Weights of a small transformer language model: skips across layers.
Each number is 500 + 40 x the weight over its row's rms, rounded and kept within 0 to 999. Layers, rows and columns count from 0. Numbers have three digits each. The size before them is the row's rms in percent of the matrix's.

# layer 3 MLP gate, 1472x448, rms 0.0699, rows 901-982, columns 168-223
112:463523487491572527499478510514511550516507484484466520528483432439500485553441481511458426545460372472452495521540537552485427508571476471369504508471515507483485541543
105:443551524481465516445502462505476449612494548490488533510564502510533468568561473510480526507534446518579523476514536441510499476465485459468487459448504546518555472556
099:518439423444506489509565416465480452462505511488495453468481522439565486493614430492516443493526489437529469542474477480469456486432452427505479590479516495480505468516
086:535467521526487447525496485492487566506458460487418448531467560446497484510549556516562470458550460554495513475548511481509481518462547486502525481458547473562484525523
103:475489498508546436520470501498532389467560516456401448454480430465513446523548498499422462540475523466422530485500568521482509454551513542472502489525506544469492502555
099:529457446492499410504536525530558473531452506532498504512514471452551484421439484530539483489396594512481478473456452503508445522588474406483446526489460581439531535414
096:505499461550487512522539566586439423516562493508451531499560489511433561585545572470544504472475501556520527520485503429455513398558531561540492567533461468495493498483
096:547459510497465525566465518486492489509484481484475470532491579480524509510507473478548462590466574475467482437496495458550548514490493429512517501576448483542502491491
092:476492543482548509456576560489534489455458540505447445514520455564453483524588539449498528479478455508530488493518517550498442535514497453497548503494423503504556470451
094:492505477495497537508496503493530552469481449503505541546490437523492558569527567521501528525520497529507441487477471554490502513426542499580431467552536482526531448486
096:496492491534520502488518548490485457533445525494513473564550529505472484531500498445483488454515530480455442563484495491530469497481493491451481457528537548548558470565
098:529546493427482510490501500438485547516453622498560545537534527481547518504503505499441463475538388508521550564558517512523595509511519504510481493523477537500486533442
099:567548505442521448476494470424497457468447458525519491529498463531451556486510478538502428489492561450483465476569489459468524408536527506504580522484513475427468512522
098:450547496451510499466572523508473503456518485529502480509480509489528536532452522498517501504542505487489456463628510513488497452482475463445540531512444462495514518465
095:541465484571440483531511523468454418490482465565469498540494458527463493481532511443490466488532538505504450460517429432541455522525488530522582492479531594499519514531
108:396424486526475454484476473459452515554509586485502514415600463439514460442483556496524471532543531508479455441454489499477568444569559496459571443472510552450494462481
096:447489543532535537532486476521535523514569456461513467504583410430503521546540453553459544529532476469499520492501424509533496443481517539505448484514559497510474442491
099:512475495474413494521460532503516453506490550505455595497486462513480552522529541513552489507548534525502524463514492492555415500480463396471517473475540549506504504472
099:492497519440532447536521573449430497604474536484456561517491506538505525482509470425547511520510520445405527483527521477518487516578497499567441465487491568495538498460
101:556491466476472565499564518477494501530497486567446536531450482563497554483488487534514488521582482548434505516536421497436497532545493566509557448423530465516507442497
096:436493501429444474483520562510545471519557569527401515520495493486509491479499471578534438551555501449529507487480468461492492482534451514572512446540448482471481549489
098:526577494442561478531495527538576499575436526480502522486487521476433514435478466441516479533531499469577450495501568477510532461499495462494553461445523488463474508503
101:537508461484484537536515482535490514592527544506504537474474459499504541495429572473487493401491540546605563518502448494504387566483543487543517491494459514535461558481
108:446512554468489495528580483457551496561438522514551494452415435467477461547444511570530591497454584443512538432461452430466505519502506545548508458517467512488553569524
096:426484482555454481501504481489458471513489506508491472480483538510520498565421583502570512522490550514510527553437474483503506527552489468499546526495562549517466527535
101:471552427526522443472446477431512488524511486450415495508522491531446483443527536436518545468406518497496497506509532448501411466595555483453524500490522519540508453562
097:475560497524531521540448434509511474462479494490502545594520531558509434545418505509528472575575512500499543525464456485439423509420564475488518524512466503454480442506
107:472575478464522490523506518506565461523523478549499449541496496543545513464524506465491546482502525480410546481451474496519437515495489463553527552495472587499435519565
100:468446498452525482527494512517478528479490547541408432499494485416499410521471529504494523507562493585483527466522507443469485483513509559488513512541538543453461453556
096:530586540516488553480493474503512555465557496549520487476501458517454532511500511479525523499486458481476468492545523573498482514532489523460494477516512529477515553533
096:452479539547458542440503530475540526534529467442503477512465480442557495499470434502438435507528470502510512569537511471505462518462508510565489548541481498386538511480
098:469478441512464536454526514522497550456424473498506488543453482512496461507453481457482465477504556482447472516453527495535506524514541454490485463509547556503514498559
104:480461547549507434544531495525505504460458509541541498554491487514491455503465482554473570552443481424527508529458515509580505498456522497503459490454464475455480504499
104:533478557456528533517522440561582568510492545456492528506455533532488515566525471492500467447466385517486439518498506543509568499525439534507485501488478489507546469513
103:425450527486523442475430537493584493484520407550448502425517469392479420530528513478492494412470490564557466439379496519468501463551507515496496480448472531483514553492
100:427542480511449498406469475524512500538437447437511507560490499499565479499478480418484487536499501475458428541518481485502465490524553524469471514439499548551518496509
091:516518526533513479475515430516428545524466537514480428551549506416529473497521459462518476524539434515533537453435453573448438475568486498504505435500538451509544542500
094:490501526458478543441468479591474413563534521550537489488538525461594495458473524542525512419492507466518578486508525496470460516475447469538467468554530495462548484524
101:548470476520445561523581545554446548473484519551549526482484542522487483507537497494483498456510561520500488434456564498507514516524536519452541473589427503597524447543
097:483468461502534553493552431507487478525474545446454498539545481441454509566527593584489424462485500482491522412476529488430501524505512497458512510504447473516527489501
098:489478499439529443501587487483490459504430460519477424469481511456554492501500451508480486587550470545467535481516483459558467485537493553494513558496584496457447481492
102:518430510499491536439487515487466541493544485478502494484500525512488525508543488489513510480478436553537464503529497441521513452470500413527478427469486502524466437504
091:512446465492518456516483544492496478494385509440513504490495539544448499547527507509526485588529430519579516481556437516519511502588499481503439542465484566473514504423
103:485446537507429512476462492647490416520500484474442470486477483436559473548504520546579511435516532486455566535518503563524478552390523468467565567509457548496503471516
103:483529492502480532585509542481529573526478480441428546554466523420517499446470451529509485545507519495595492462536491522451471513489504498495492459424597535536609431541
095:485525477480477552555534515495481502548554576479450489532465470497485533502471441486472461546466463470590558508516431463576483525492446436508483551487448509458510559498
097:582562530559527488527456451525442580516504492481434529474531468438486519531535517550509508506464453469474511495521513521539447490489459527485506494568490521461571538456
102:488511508518551507511538426507549536605479518488516450501447462455444518535546480513478555492474424490439457485573512471520475468479517469516518471445435486494606445479
101:578574537518470571501530519476479471556533435570503447543501449502441499443578487478542525560547474513554475465509476562464525533548486558555472558535564483463568481499
105:504487515464487492476406474508476489486518498459465495465490529522490448450541494477498552490497451532534504497503555536541521491392471497492518537571514503437534580484
097:545531518463469513516452495501537493554515484501506462495497454429479450549456574433517488511431526439484540431432469498496448465514539431548530532470461551485465504582
101:428553494512462445474420511482499460469559526489447521552522418529505464456539551497494470499497534524519525473465504489572588531496476442532470506485506513476506453532
101:501453551435457533536495462539514463520470539495460512469480498551563508549542537511385562510524477544567500454453548528477536545459562471582437539452459467442537558473
107:443484502434515499478514451519461428520521532489507514480537473496589435471481558495485434470541519547518455484475503499478600455532485493507529503464477486466477504516
102:485493533502477507421571522494500459507526523550468510499519452512475484473540412508539483530517586512550457561471514500474464474486508478472530475586468559517507435437
104:460560518406563505454582485515493478467450476509510548443469493490538536482440503515495554465476477515486484456429514466441488522581558477525458475568473504500481568563
096:495478501518500451442544506483488482468508571494499478522514507484446504469501488491464484476498526461420438514542476471426468493588533455465489487465523474551508451561
102:531512481507493499570431497580514494490484455452534462489495507410513486501602538534509522531561462487559517538511462536495566528493485464477544415520550590435552517586
097:536507533570513454514503547530483523533490467402497544527485477489551553463527571540497458479507486513563494464467480474457533463515497560545495569469529469511500499534
105:522560502520452508512444506519558523548506475494503583454500462484513494531496606523494452493535450501563411535492484482535520417527473532465517573500448455472557526480
099:508513484513458531506491483453522506507520504485585518503480488487445566510544485467563537514546502543489545509481440489454511524566462556521499486526527456456503465503
095:532564460421459455521513497501505474517479555482508465586523500535457484505450502494533553452612487451548495473557496501517523491498544426491502492513533445506496604492
100:496480506480448510515534496415471469492522459524454516546498567515459438533470469552481476482529440486563433427447505519538490477402537590528471556490504468403484461430
102:506546478461537494556559530523467558582597507537490534482539487405483492487543430459489528519504481503494550513512536553483451479513430447483522588546520499399507436523
098:477484554529496479536473481492484555487556516509471458486489456461445503475529511492488504469519463492442561427521496520436423542509564465495482575475509525552510487475
104:508469536454428549475570459446520468520492543530525502515416504541489527503524528452536565494487473463467544498554489568484531441481480481524539463516533480496490497550
102:418542519476467555493484491441466476501503535529420454450504436487479456543554496452546452498506539469544543438524534458474421443539536529490502415500497491542542479460
105:510501537489532478531476445496453489466533483534478490457554498517504505531524573533473453533524512463543434502513498509439510482508540551585434503529419493531506501458
102:434465396482508453501444570534472663548554524505535488464492450483430563530538546494496496486461513395487498478545591523497511457510490470499515468459497477488498452436
096:540531513506535513538543488543422526495531535559578496490456507458467529582494526489468453509478433540446482560541480538516453506447509535478513524484547493500468421460
099:555472548534509426477510494405467461438422560515433474500529535486422484519455531480541457509500486580517513599419472486471472442458433499482505433478442452501530451486
098:518423433540445460544516419429509457482497479543460527491434468525466481484539401477594481541529482512454544464534584426528493512459587486548485484449505450458491500453
102:446499595529488542506516466545522487497497469510468482474448509479448417508562483492512503486457421486649544574478516515510530529454479552497397522503501504487531434505
099:532472493500492497464548527414553496504556529480547522482464514539503500509502477489506501453496498500473618561460502482570528431541494485480547490501479549500532497452
103:479575507519425451433492409521512580504483446564484467494499499489534505513547428442484491506534496509409481520472517442484513456493553467459462537590532553520505518462
107:466459497453482537463462498510444476450460473494477533491442510490494515512536520451528514525521446491507470516459513507453530484488530591462431513549532614581576510530
094:456534535450506454558562436477525470508456499545461496508471554518504543488468533524493478558470551464449517507521443594555494516461449481556486589513448506429497495525
094:455531558565456520547551458488455520476522466490530472505518553475515544548551455494452464480479418519497491494511479465494504570549496543516522472501464534486566469509
100:526440528515472538587559497444499477443511502422487512461536488508505493594460459480480535482496487499458542471477514619469474528529521506530505591486491484517473458514
100:481459467619516517442460531484547501486552449508475521502540504408500452523488521493494541496603460473511471448503520525549546519529450491516552489452523539496580552440
093:464506509556557567532562485534525438500531461474511559524488480501476486483496536487491498414543486553527487548477471522494540490498498447498491530502527460474462495504
104:498447493519497524499468475410408540506441508427449433533428507475533447537450523469518517471451535491416521444532449506477493454527508519488460545567541470526569486465
# layer 3 MLP up, 1472x448, rms 0.073, rows 901-981, columns 168-223
109:513505509473491455593568538525496441508498533495518500557503498512418491479539474516505517363558552548493462359490457481475496486471472553567443480506477468494500473505
100:516489438535535483549527505512469568417516493490488495527459497583435496453496443414537512519515494522444529515473494508497480501490598526495540498504476543497469470563
096:451547508562479539489563492494548570532460542524458511528468476547526509479535478478508437543474448507499502492498502506583465455470541466547483523441395548466469497510
089:561578521421465457494467511461489538495501496515524497494459463588511439442458464457502490486531494490479501440532465604501514478468496488496477559498456510533502530437
104:506537523514431547520548582511511553536449478518534537542513541480502515414499464563526472474599461492508523511564469480542480443482480507463473532529525489470558466557
104:488556428472573530499520534453539489507499462513501485450419471478450529523483486467548518503580488499458499502510481524463439458479493497510541463514495542464465527511
098:498467469438509505528417460541498570544484452463547448518540494430506561449551478489458436478503490480517483444491578560548549588498450524497476507530536539497425452525
095:481500484503496489499511469473531576549497532525494528520570464496569518494488511525476479472539530519491505553607514559528515508472447459481541478472520446484515483465
094:467459416559508506516512439526567476506483448472501503527443534403438481471490462536574445453540472564532531460435525457492485531545468547515535464500514506461442463524
097:521484497525437545498506527553526482507468463540543523481484444538572471403539540471570525506441447480504498491424498513502469514487466512481497544495530467555547518480
101:550485554524513507513523471447470543487590466511506443462425481547557557451460489535497543533539491556554542509537536460439519541478425510511494494566460451514499500496
099:497528459465534450446549512516500490486456473479472491414507455485529523518538508584512429529484535455496525450482467456479510526456504517513526413487518525477474484575
105:538523448496449511449494423515455492517471546581492475480471442529485581507484474530511438485486499503470484480527494454506523508503495550474537486550460481524418554468
094:533544563491529588483522431519465558498468538576455517565540517488470487558499526549508514523481496503472568517436488456496578493568480562524419446493505516485495493504
096:519460561453517480515489554581510536529464553485532569496549583490525454517466463512490418526481508479492462465438498547499568487478513455545454469510454529524433525470
103:594449501480489498544533475548526559510476535536563488593501582464517452466538542546403531510512495483508504458483477486469503507476506463528464467532493479490474482483
099:495518449502537435513495485502455529452457502513594482505508525466538475459484488462455495456485515485525461411550521446458530563558496556493541508520506505498484556525
096:580506545479437497530415561476499574495511466426537549494508549544508450491548447476501470561525518607475514560471527480440533465466509530546564538540522529487475564470
096:513452523537518484469467569484425454577500550499443519558440610526503586458524492450507450489510516510410496423577518471539504477515500513559521455444546518529533534528
101:433491463483439456461530496482505487420526496485560467505477489426467471495513501446540573549486499481488552493500498512489518484458524519493473436525493534554446458463
094:464532362529491511534456461494506404464469411451484489538486547484532531495434518464459472486547464478519552482499539526520470541443539485470517503532584518578557534519
100:516560550470439519473483503545473534500502445464473426450492544478439469473546550474530512525567410472478497468557450510507461476535512551503411532466445578450576522569
104:524513523469491552478495448521458474468472498458511456499502500459494505547469431470436477552476530601571535483510443458488507564445545463503456520524417507467607525466
107:507408509511492531488458500569427480513536441508463476542518509445546586487595464465461447503558457551477500521506590475568471480522604471521514493500443547501444473494
102:574451416456502493482495459521562521418467510468483559490545582562587550473558510583467524495437444453484476541487513478422448479487504543550547516505439438569417466445
099:454405566496546451512490490528523546558487490593477508505505496454518498442512551490476498452546499498553439514543566483503596475501512467482502617529494514518532504585
098:538477515494490514513458467513516541506514445548513493555528462561505544478517512484413506495440519526474518485470488456411523483419488435431519510453529560429468551498
099:462525525491470528509511488530514455395516508502483537558532484561547552535385491448499425445623557547526499458480470473438501524475494502492436457446549495537468420510
099:509499521479491503413460434557477451495485436498488446498446508470517527498424495489529502442527479553540501521479493460479466471523501552542456461443463483480493445495
097:484528472514463496494452555509471476509494489503550483565444511442473515500533510492432515546473483560423466562503513499429430530542476412499458570584551514505510502477
095:509581472537532515482488470481478477494539526540566488541534506545521482480478535493508492528422462567536450513509583532517548479536483434459443492515445463482460489591
101:478463503495544514523507499424498422489522421505520509501561456482471544481560486525485514490492484525487479449549514554505458472470500490498416574506422489513445504564
103:507498524531457496491510539517490482554462479540509548434487518525415511491480550448475516506509538413497487545485546467525482491444464533504535458513490480468480524528
105:581468504486527511458479545503520528476508533509510518593474498512466526504491608493522483447510509531468465463531444519547553479489505445520521466530484531483521447494
106:547523536534530535519436504491520530511447444407521466481481471548508531485445506482447501535481467459430528554506407467504533566546417450445547477570535505557479556566
102:536480595555537481518484471502436500499485485468470497527506531492567503517500545475395500545401451582536558476530531507547515497459438431465451454429513474524501499408
098:536508527560497490487484474507530527498523495546491474555444453470489458489565559477440496479546444524511562431550530547460505560442515538429475479423475561532477533506
102:556468442508475512460519487492480543456394458497549584456471515485515532482565507496537436592554599541437547536507545448502440515577468511487517425521538518536501537438
096:481544503535396494469447466525531557541425529557479534497497508497479509495522466479521485511490461566477488496524549503538475507527488515522530493535485485538496511495
102:492460458514414485488544485520468522456524406506537530536429535495537450444526473504489502559602578536467463496577574555531481516488527542477529471440544476485467492471
097:466506590488501565498457537521481474494445481497452493581485428502415494520485520450509513463501545431497434434467424542431471479493529532510537442512508448535526516522
103:470442536467538579522555503465514521533518479541588504599549442535463509471525531439470486462538396433472525553455499486562456506455523463551533557469516484541484418515
094:595509461426549471496494553526516513511475460451513443434489481510502471471460484511528461534549485495517487474569475458537431468569591445474487542525531534458486460498
104:514588441476537492510507479457514529469530516513507542531478510536455520522531509478538506535572458564538521542481494450549552511570497494517479503508490512554494438449
104:443531537457481599508537512513443515520576505431530477514499494457523532453429477435485514512416521462519442497504450507470523503501474502457481502468472515500532489600
089:603509538514477524488436559519409499466421463448547505477546486453499414500485549544440557479517539493502417502502546498483553490522531589509492421510589533532438452446
102:455448496436468519450533421411489490510530544426588479516495532521485530446430513505464423496519531502456502551468501539469491509446539511553495502544538510554512546527
099:487490470516414465497521453455536521450555500503443486432602511540466511487514449443485474511533475509487480534501532471558493496490492501450493465558492431450483487576
103:521487470492501543441492538470490498516517380474459465550589479527481480552487481556475520545435502534503523440457468491464497565547519538538461476499509563494514537506
111:478475544474454514435435468481460468562500544462460518486527525552433572422527368497428478477490523506557524501480532497522489471418493504422509528529515472515549511465
103:468479534521506492472499515520554473448481504472414518497465503502549504565485513493469491467547439504505544525446535491453505512468547441482512536452406422466460509431
103:474482525457444451512404463511506504418532489456451526578514496522556525527522554526505420495435422494521479501519458515586566528526494430538527410491399556510475460501
103:572547575575572476475530510475515436500481490486492552535559508515493498544534515518415538464501526517528568463502500487465462398562499582491521510510514525485431501449
101:518499499494520557599492565595461591443424530544421490509506511508441499524537510534433558512515516432472517555494499516527490518501603487492453531532525495521457506503
101:457515501513500484495581504469486484531556513481533518518536467477517502543492556464555522551526518555549458542492544532506455475421468592436512500454491468536441440503
100:546504530520495524475461493503434453510459537528439564531533528473539542491539533473437523495441452527479519560544445545539553539513490539515521495537408420506504521522
098:538480549542466439591441539537524507482530484479499583491501442462545519466444472488499490532503510507542550499514546488524572461504480566541493458478452490520523543512
099:500507525459502504442531494433530551463476560474509580541482497502560502495434531423528421468499512535528543535508404529543499397476495537488544487408460448533555452473
097:573452530552497550514484501439507466481421463468443493450491519540534427499527525503542550379529491491581486391528537437491451477522530428559409553552465500507482470421
099:510516482547501458480495411592501526536578489488523478496479507556528489515520494484564428527524505511486519542535392538450516471524502466544490512501432479462461589456
096:506547540524454580597481564484519457467513488451571528460501433504417396535534474531528462543482480526474565461496482523515535601545536496508467481579502478451454582489
100:465477516504473517480496501509495523475443498506516502398528479521449513523492452451432455578465482430488509561448500478463528501446506574490478500458493541454433454541
103:580502525588518523534452512496507516448487471484447452479489445518574558478542553538476469475521540483474557470589484460391446507481503493444551438526476544487499507535
100:524440560403495481571447588509469568550545481528516514561504484514462479559488533540532543490522588493471578556561480557460493597472494520472502487506553480489480404531
098:479472634492521516507410486506529462424493464471540565570471442484557595529452520518489556528480458545523399506496492462427506506507496544492465495534487517523481472505
103:477545562501525507471522479447601460439513536465490506533450530523467510505467579421446510541545477465482536548525508465429547464523535570517532537499491545490417496487
103:479531538536499490509543563445521499499426464478461440503538524528463479550515521446559465441477540458503569537452574440455373545550503529536483484565512431469465515580
104:546516510472438518471458507523525477581537488419507515521396495508468462520524434470567519491460528552446516483493508463513538521463501441473521461500521474460506525571
095:511454491541522458492556449497485401493553473475479537429568470560583530505479590522414522510497490535496531424550476556592539475440516499433533479538501483545485569480
097:486564485543490532511529480482488500491444561521575529453496456481521501580450474478467464535494422513508511595499495481502443516567534478416419472464559531462493531497
104:547487537479512462498470443433456469563467463558515411462568458488534440504510472517435531421512498447465476545452513485493523510518435559522481559508490480406517475430
099:446530576424517488485546593489445515548502504480505512451509540551606490493504554514433520472484415457536485491369500481418488571547432508526520521576483526508522468507
099:491493522466543554468454514541565470470591538490524529492472529507484531497464535448511502493431465525490506464555419518438457448542450524518521424494388459498595449480
101:442487487491522508476534507490483446497436496453377567452500486501390496475511497521505436522546573488532569449488516599470440493532501512494553522554493399530522539549
101:468579498469558485476566528559480492480463452445542538514488536417497425512526547488497475481486477495503548497523433543497530526380537533527482481476432439586575508491
103:528446535506528468517452487453610484531499475529554423493466503531454463494457458460548531459479485519480520468518516502451452502471514408549512570543486512518500413477
099:502497513494552568433419553559565543584475437508519468512465412587501435462500532414548486528574455505499576517511471513450458483519524503465466486495433498511455529467
091:498518492565539496470514515469494562458474493543520497385517492533471534515554471465548451435451425510505490456478453442495518513505500542487501448476572523479472508602
101:492526515538420513513495474549397437519480516485489495482513567542480503532513462468574503412466520431536572445538500455464451475504500477489431507447487596464488467466
102:577500472496493467596542459548438535544489464492513533523461509503516500507471529495545554492450501476503580587483495462481504498444475517522444529490576491510474493467
096:497472447511489512501517494504552481461491474503515519524500561500458481455547508522484446470541489475489439468570504476438430500433597473521483512523454543507487476426
# layer 3 MLP down (transposed), 1472x448, rms 0.0266, rows 901-981, columns 168-223
105:516488478526466474564482440465484476440502531519524508449521576529501563498469525486503505453435500505496467454432467464518502489453457513589461454490456538472497485569
101:505550460494493488493446421554488577456446552493481530511417626514403511557552491451496413497545583523493466570546500565530475518528525553471495491563420483502435523458
097:451560551460495380485464536482490519534507484529518483506554479569475533603494508470564444469480523486501577533530515452545553514445539472520530518513474453471539505475
087:562455525507578491518529464462522520507512466502500503446470512524580520505535512454412545472491503523461489575519516468468538507479394559428542500509506478547528480534
101:523478559505469547465553491495465507472425452496547460523519488523486546459458568535483525472502462460511532485459434480463504537546522471491454471496508498463514494560
102:503527461528535554466453496510515504501506499507425509512455533429490484448388469444468479522490494497518530560540505523479466533484528505465602511488472524468435512501
101:569508560475543470509451422498407472474511493526518505484541481555531513443425517545497563522518573513511532436471502418569566538442423502553520467466513597506488499470
095:453519485482477527513498502483475545541516430537434482403463570537465476542502516549471521500538446453455487553471521521492464474569460515541561508573531491562508488500
097:498467536407540449475508450542436512449576444498441532456477477533484486496455461531465503522450502481510511547542483504502520463474449505452451516486441484514469541552
093:475439570411519510532528501511504467547518537474536524502483517562514519481463528454565485551454474483476390488468504468511477537472431563464494491490485492440436484525
100:526442540537555527437522535534548482561476450508464417465502524555563553487580449475449610498542506449479441470555439453534486435553543474473543447505539526570465476494
100:484542468517499522535529569552558480445551414536509534549546492487439569479484529396529531526540461570525445523554547490489532498522492467504414481547534547489558583563
106:512466443478448575488486454446485567555523400446523515567430468532485553517527501495462436530453506539506464441480456470515491551512446513504464448492458511533543516484
097:506495417540531476467481457460530468474496470509480442490528547453520492470539528613490521446551546506522401470498553510501494445537485562473530438506544521497550507416
096:523503423384502454488513492585518490548589506449481506471533479457526573481509474486470559569479416454504475516445477500492532486579482455479468507528499464480454468585
102:484508435540533501509497510475456537521512546492499507460533535530473505508414472538461468546534559521466567401509463465424508506466511529567558470428459534503507522465
100:532491457503458491554562521477512532537450484517567462433489494490515556412536532504527489496529472497510553491433555496448527526471563469465506521525501450531495522510
101:489506461548509465498523572539552470487442472481562500484523465496488498503514434507499508520541475528535469445531457504492457451533458479492451582515540504586550515482
092:504537473496468571545492544499427562539440473547527463451581532470482513487550597445420468557487549531436447487507571509524434486526438545516492496512576447444494508505
103:475508525460531547568449460520435507500541440437545577491540508530514449507458527513508527437490456461482483457482573449518532541521460447459540489513497562455444579575
095:515537477455518522495533539544442467562501422505482551570571492488528508532474464399474523490465557484494493491547487552463525520502465500469525466547528528510478539507
099:460529525469483542538527460452488492533466547417467484462521530509481411483511493461421460497507427555418489464460544518456533462461502513465500508473506546372495466589
101:558552369509501527561428478528523518480515518481489489507479510426540503501526499498423472501468518540535480482502458498485499430425457451536453468533459549562509481548
102:558498494409488520522512498431540476562541470513451486523527594424557520519550507548463516520574488560469514434446571531521545468511544457527550530519529477500484509477
098:480512544474468546486497517448525522508454478481496380488504518518529446535481462454506490470584501564489453466504551496481448554460582488458493453455515438546475496435
096:450478475526461561491479474528488480497497463506479488495485561487504503476527442551431506464469478534599481465513533532504489514520462512448498548599569514451471605524
102:534454540464527551531566503479534442548538481547447513491555502561554500547595468499479519481458498552496452481534473458462499488488467507549450490516507491529554553435
101:515482496486470626529525487521477480484523517441566477374481476504437533446524504531516448526498516518535540530547480517563531563468573513475455436432392563561593424528
104:522485484488535543473541442561481556491545533513543527508516506476509502451587491538481564496575471575489555496512517500458456443565498534533473483472500541526508481515
098:524567441507530496448538480439481431522514493546475459524531513488462455493442382467448592459486510467510515511543446501467532433518472522502532466466543467473547566522
099:452547500538515420485509487559556529525467574466540462533517547471519534529496468455511457486553580536544495484503425500412575485507482483467499536503534532502478511618
098:518531469517524501482493495434459540485514509457393515452448510585514436498411495504489506488492499463449527525514494455509538480491553544530513530539471551538418546415
102:497497555531452507507546505501488495519468420475539475472564478545531465483429507510461561496499525563570412537494482399540568555491451592519548456466616563485572461540
107:513532555422558476521524565532424543466462514498519434450491481441430474482515564459569460492508517538500558452540496518473504494514446534479525448476494464488487449523
105:510479412552445532519445514547488473545497420457500515563487468439538462522496496522490446544499509607520496520547507519433526500442482498526554565554451533474516379500
100:558481532459522544551482573436492463473484419444522521496541470474538419510586464484526454465518518462479463421483427471523491482475538479493461473534481494526552600471
098:501513517506588515492502512498480560509491589498553538563558435472469472516500529464523484500526504477520460485460484474524464507478580450505502515508482531487451536495
101:537508442437469523513507570537451514517462536560488469536513490517453463518476538461477480506507465589562457507468496492556600563507510451431500540464555468537508478479
101:491490526523480490509457523520522497540537562507450513523487554502476488498476508504500530477532460562486489478480554463454494493550412524556472520548489519472502550499
103:519521492499501518527510435527578417482550572481419541526543446551525484456426476463507536378498521499500512468459483532488492530599518522483468487480472469509513491469
099:468497491464573483504500523532485467471516499513457526480530510571470527533496485465500484480593525463476473502500502552462537522549511480507512534577461499582525451457
099:487433506535479490465402487484451496484513504436576497423520542550420526464516514494481582531481535390486514473492494497478550437483530482465486541495499479489402519465
099:519462552503492474574448508479517476449596456534477521535536461494529467529582502503530560440461499470552462499482494512522466508508457556464471487504456525523503455425
104:514440519532490514480543481451437563500479594520444511447517469474454523449440554463479600561506523514487594394403466422461552513532435448526430519484484518537548506429
103:523477477454517488446600506563540515542467476497501492469444540500530539453475498495456506489462506515549497505499524536569521526478545422533515527505509504476459563465
092:505551482518603498555515447463499439471456483487480531533481499494533550518484504467516465525437545534501487486505405513491434388484556476510464441621469512477521466513
099:503474541490507452461397477515495499550585547529546466600461553581439492510484436543578474526568480570489478482442497527516462477515507554414507490480492523424494451530
100:504581495550462372533451467533536542444426511517528499450534599430446443529451537567510502472469604481504570526480455464502483478456528545491450451566456474500549516539
099:521508486521523449511504454471499464420482557537519418469478422498490525479552486478558521485536465507542501481568517487463474522404481561458509511516568483441562449489
107:540456487512449524547466551487471548517551525504519495505508455487567563488493408506513426512529518547453504471491509493518538444483436507498491460496512497476510514572
108:548518540524537516558528491471400501499469480559482482465492492500449531496519486452498493498479580511530511456521466510481528531467527507537517477419461473466463531494
103:497458507475474517532554461531512517511538437425579581551529502515458518511483469468530482513518525490560448647486426511532495472498469471525579458467476500479490508443
096:511461456483490508592480534493524462531480410511518479506492510534497513495457525523496515561536489520498453503490528528525499541529527468531556519510541524495475500571
103:540495512529534487488478537540450555477451503482468494463505490500490549577548490487491543506484499487488456544505494581534503498486516478487476470515562488439466487527
095:487516524510453534505553495507467500480586503488479520556488471485509457495560483520576369494466525535557532459435543475516479490532558435481467485479467482431534493458
103:554497492495495460500445520507457516455466525527466479442532508505598573517498471509491513536488515540564543428530471521523518508455481508535465502540515473564482440514
100:529417537431513492506495560518467455487515470483483534512497474503498543475448496491515481507583435499452416497500496537548500544509433463487527506529547545511448513468
099:469517544513558493457512510576526559485429495495581521531524479568473428449607560459456461408511522523460521550461512452529577474454465452539485444445494526577521510499
092:474458519514551426489466477506456487464462524543492478546544467474501602530444512474523446510552535463572539521505534510485443503556515466573518436488564450522570489623
101:501483530544487497557576480527554498529502535484435490462533530488508491552500536510507513466554497539490513430512439450494467450601428529425571401474543441503508560571
092:516432512491468440503561534486452551488530514490518489453553445487477502463632508457597521514495510486510508562504528500553516582517563582552405422439553424442504499467
097:474465531493455420405490590508519488510480475470506479471498512493480543467452441537478527499490465469496537461513561516475510490458510482469540508570443577545485478430
105:482516486491530540487483527506540544459514456447519422455529494459486517515511454449490562454514486494436524518436512378477478452520508495555495491506398505581513507520
098:466547457542508531448495595523537478523524539483437428492494493493531531522480460439468506484506630506499515546522584575397438478505458408514575432493491560522456481501
100:545464517465381486467532511519538457516465534536470431493483515558482550461544520502579517490525484565473447496475415500481480502494483502500540493458515541484476518519
104:451514517503493451407513480517526452474483522490493462556581556465523500505500582551548487489510433485490488462444504476514492534524430455519504503447547527496545480478
104:519499528485531528534514554396555499501506513507548483472474491515516485522510481514495476483524485497478488488499581582564475492504536533535451512523495472470446540590
098:607497464491517427466501471512523473551499466477521526484512494482447510515567485503497508509520479538455446492478504511491464466504450455428480451406457511419486504499
099:490483494512538489553436427524465443502502472580513532489495507524531499418444457432479496509574524559464539409472426578464470524460497486496496470506489561589421516477
096:559543453554511512574486491477516524537522446531473471528525438516457467438562526553535436448524460517451570475475516513411529527542456527466490468509499502500467480530
099:600476514477486504465501573471509559478527527546574453487518541455475452530449447517511487565499503542482457471488549490470536503404549458504536471471490605539461466523
104:489491519416487503439478559519541548441501469462482538472527559556540515468537495528492529446476478467464513497519484435525475492548458520482498485488543474510456509427
098:435486518506544460529525510453428489515544529531593472495512517484488613462496510523447459483420473489536511466443509502496467476519459548519517526487480454512406445501
102:485541487446572574467476492515517405440497499469436527489451433498481535501590485504605448482508526464565510513476471549528526495473496532527434454540506489448439512523
102:517580484501522521512468518540430406493413519552514488468527580484472447456409579480473505437488499509539510515472453539504504488497544531529484500496520505445477493469
103:476512513473535501493469547500442528519485473522450550522483520466486561505534538535469501500486507428469491558449504556551478525460534549488475511438521522469466476511
105:476505531526567575478608533509486485522530472489471539488541561487573464492515554519457499511473504525426504520478520398531474515501497443469543479519528492512508494485
096:484446429517425513462567426522563505491505496451491439561493523532458545508477521489491412542570436515428517508475425545489561561501522474464529460510537443510447548582
099:442510517472527510486522502400557522484594432514477496499500457515507506532456558492529549454556536492469470468556438497502542525443590440481547495483460479485443510539
101:517470527479467522488494422449531450547524542552532510504475433495518549503478546526397522536443483494460428534478508429527451503452561500513434397429557502518484547504
093:344462567499493488551502524454479451480499450521464509476550486506495552498495436425473463516575464468493498553500463465466459485511535585500568510457506545539583524532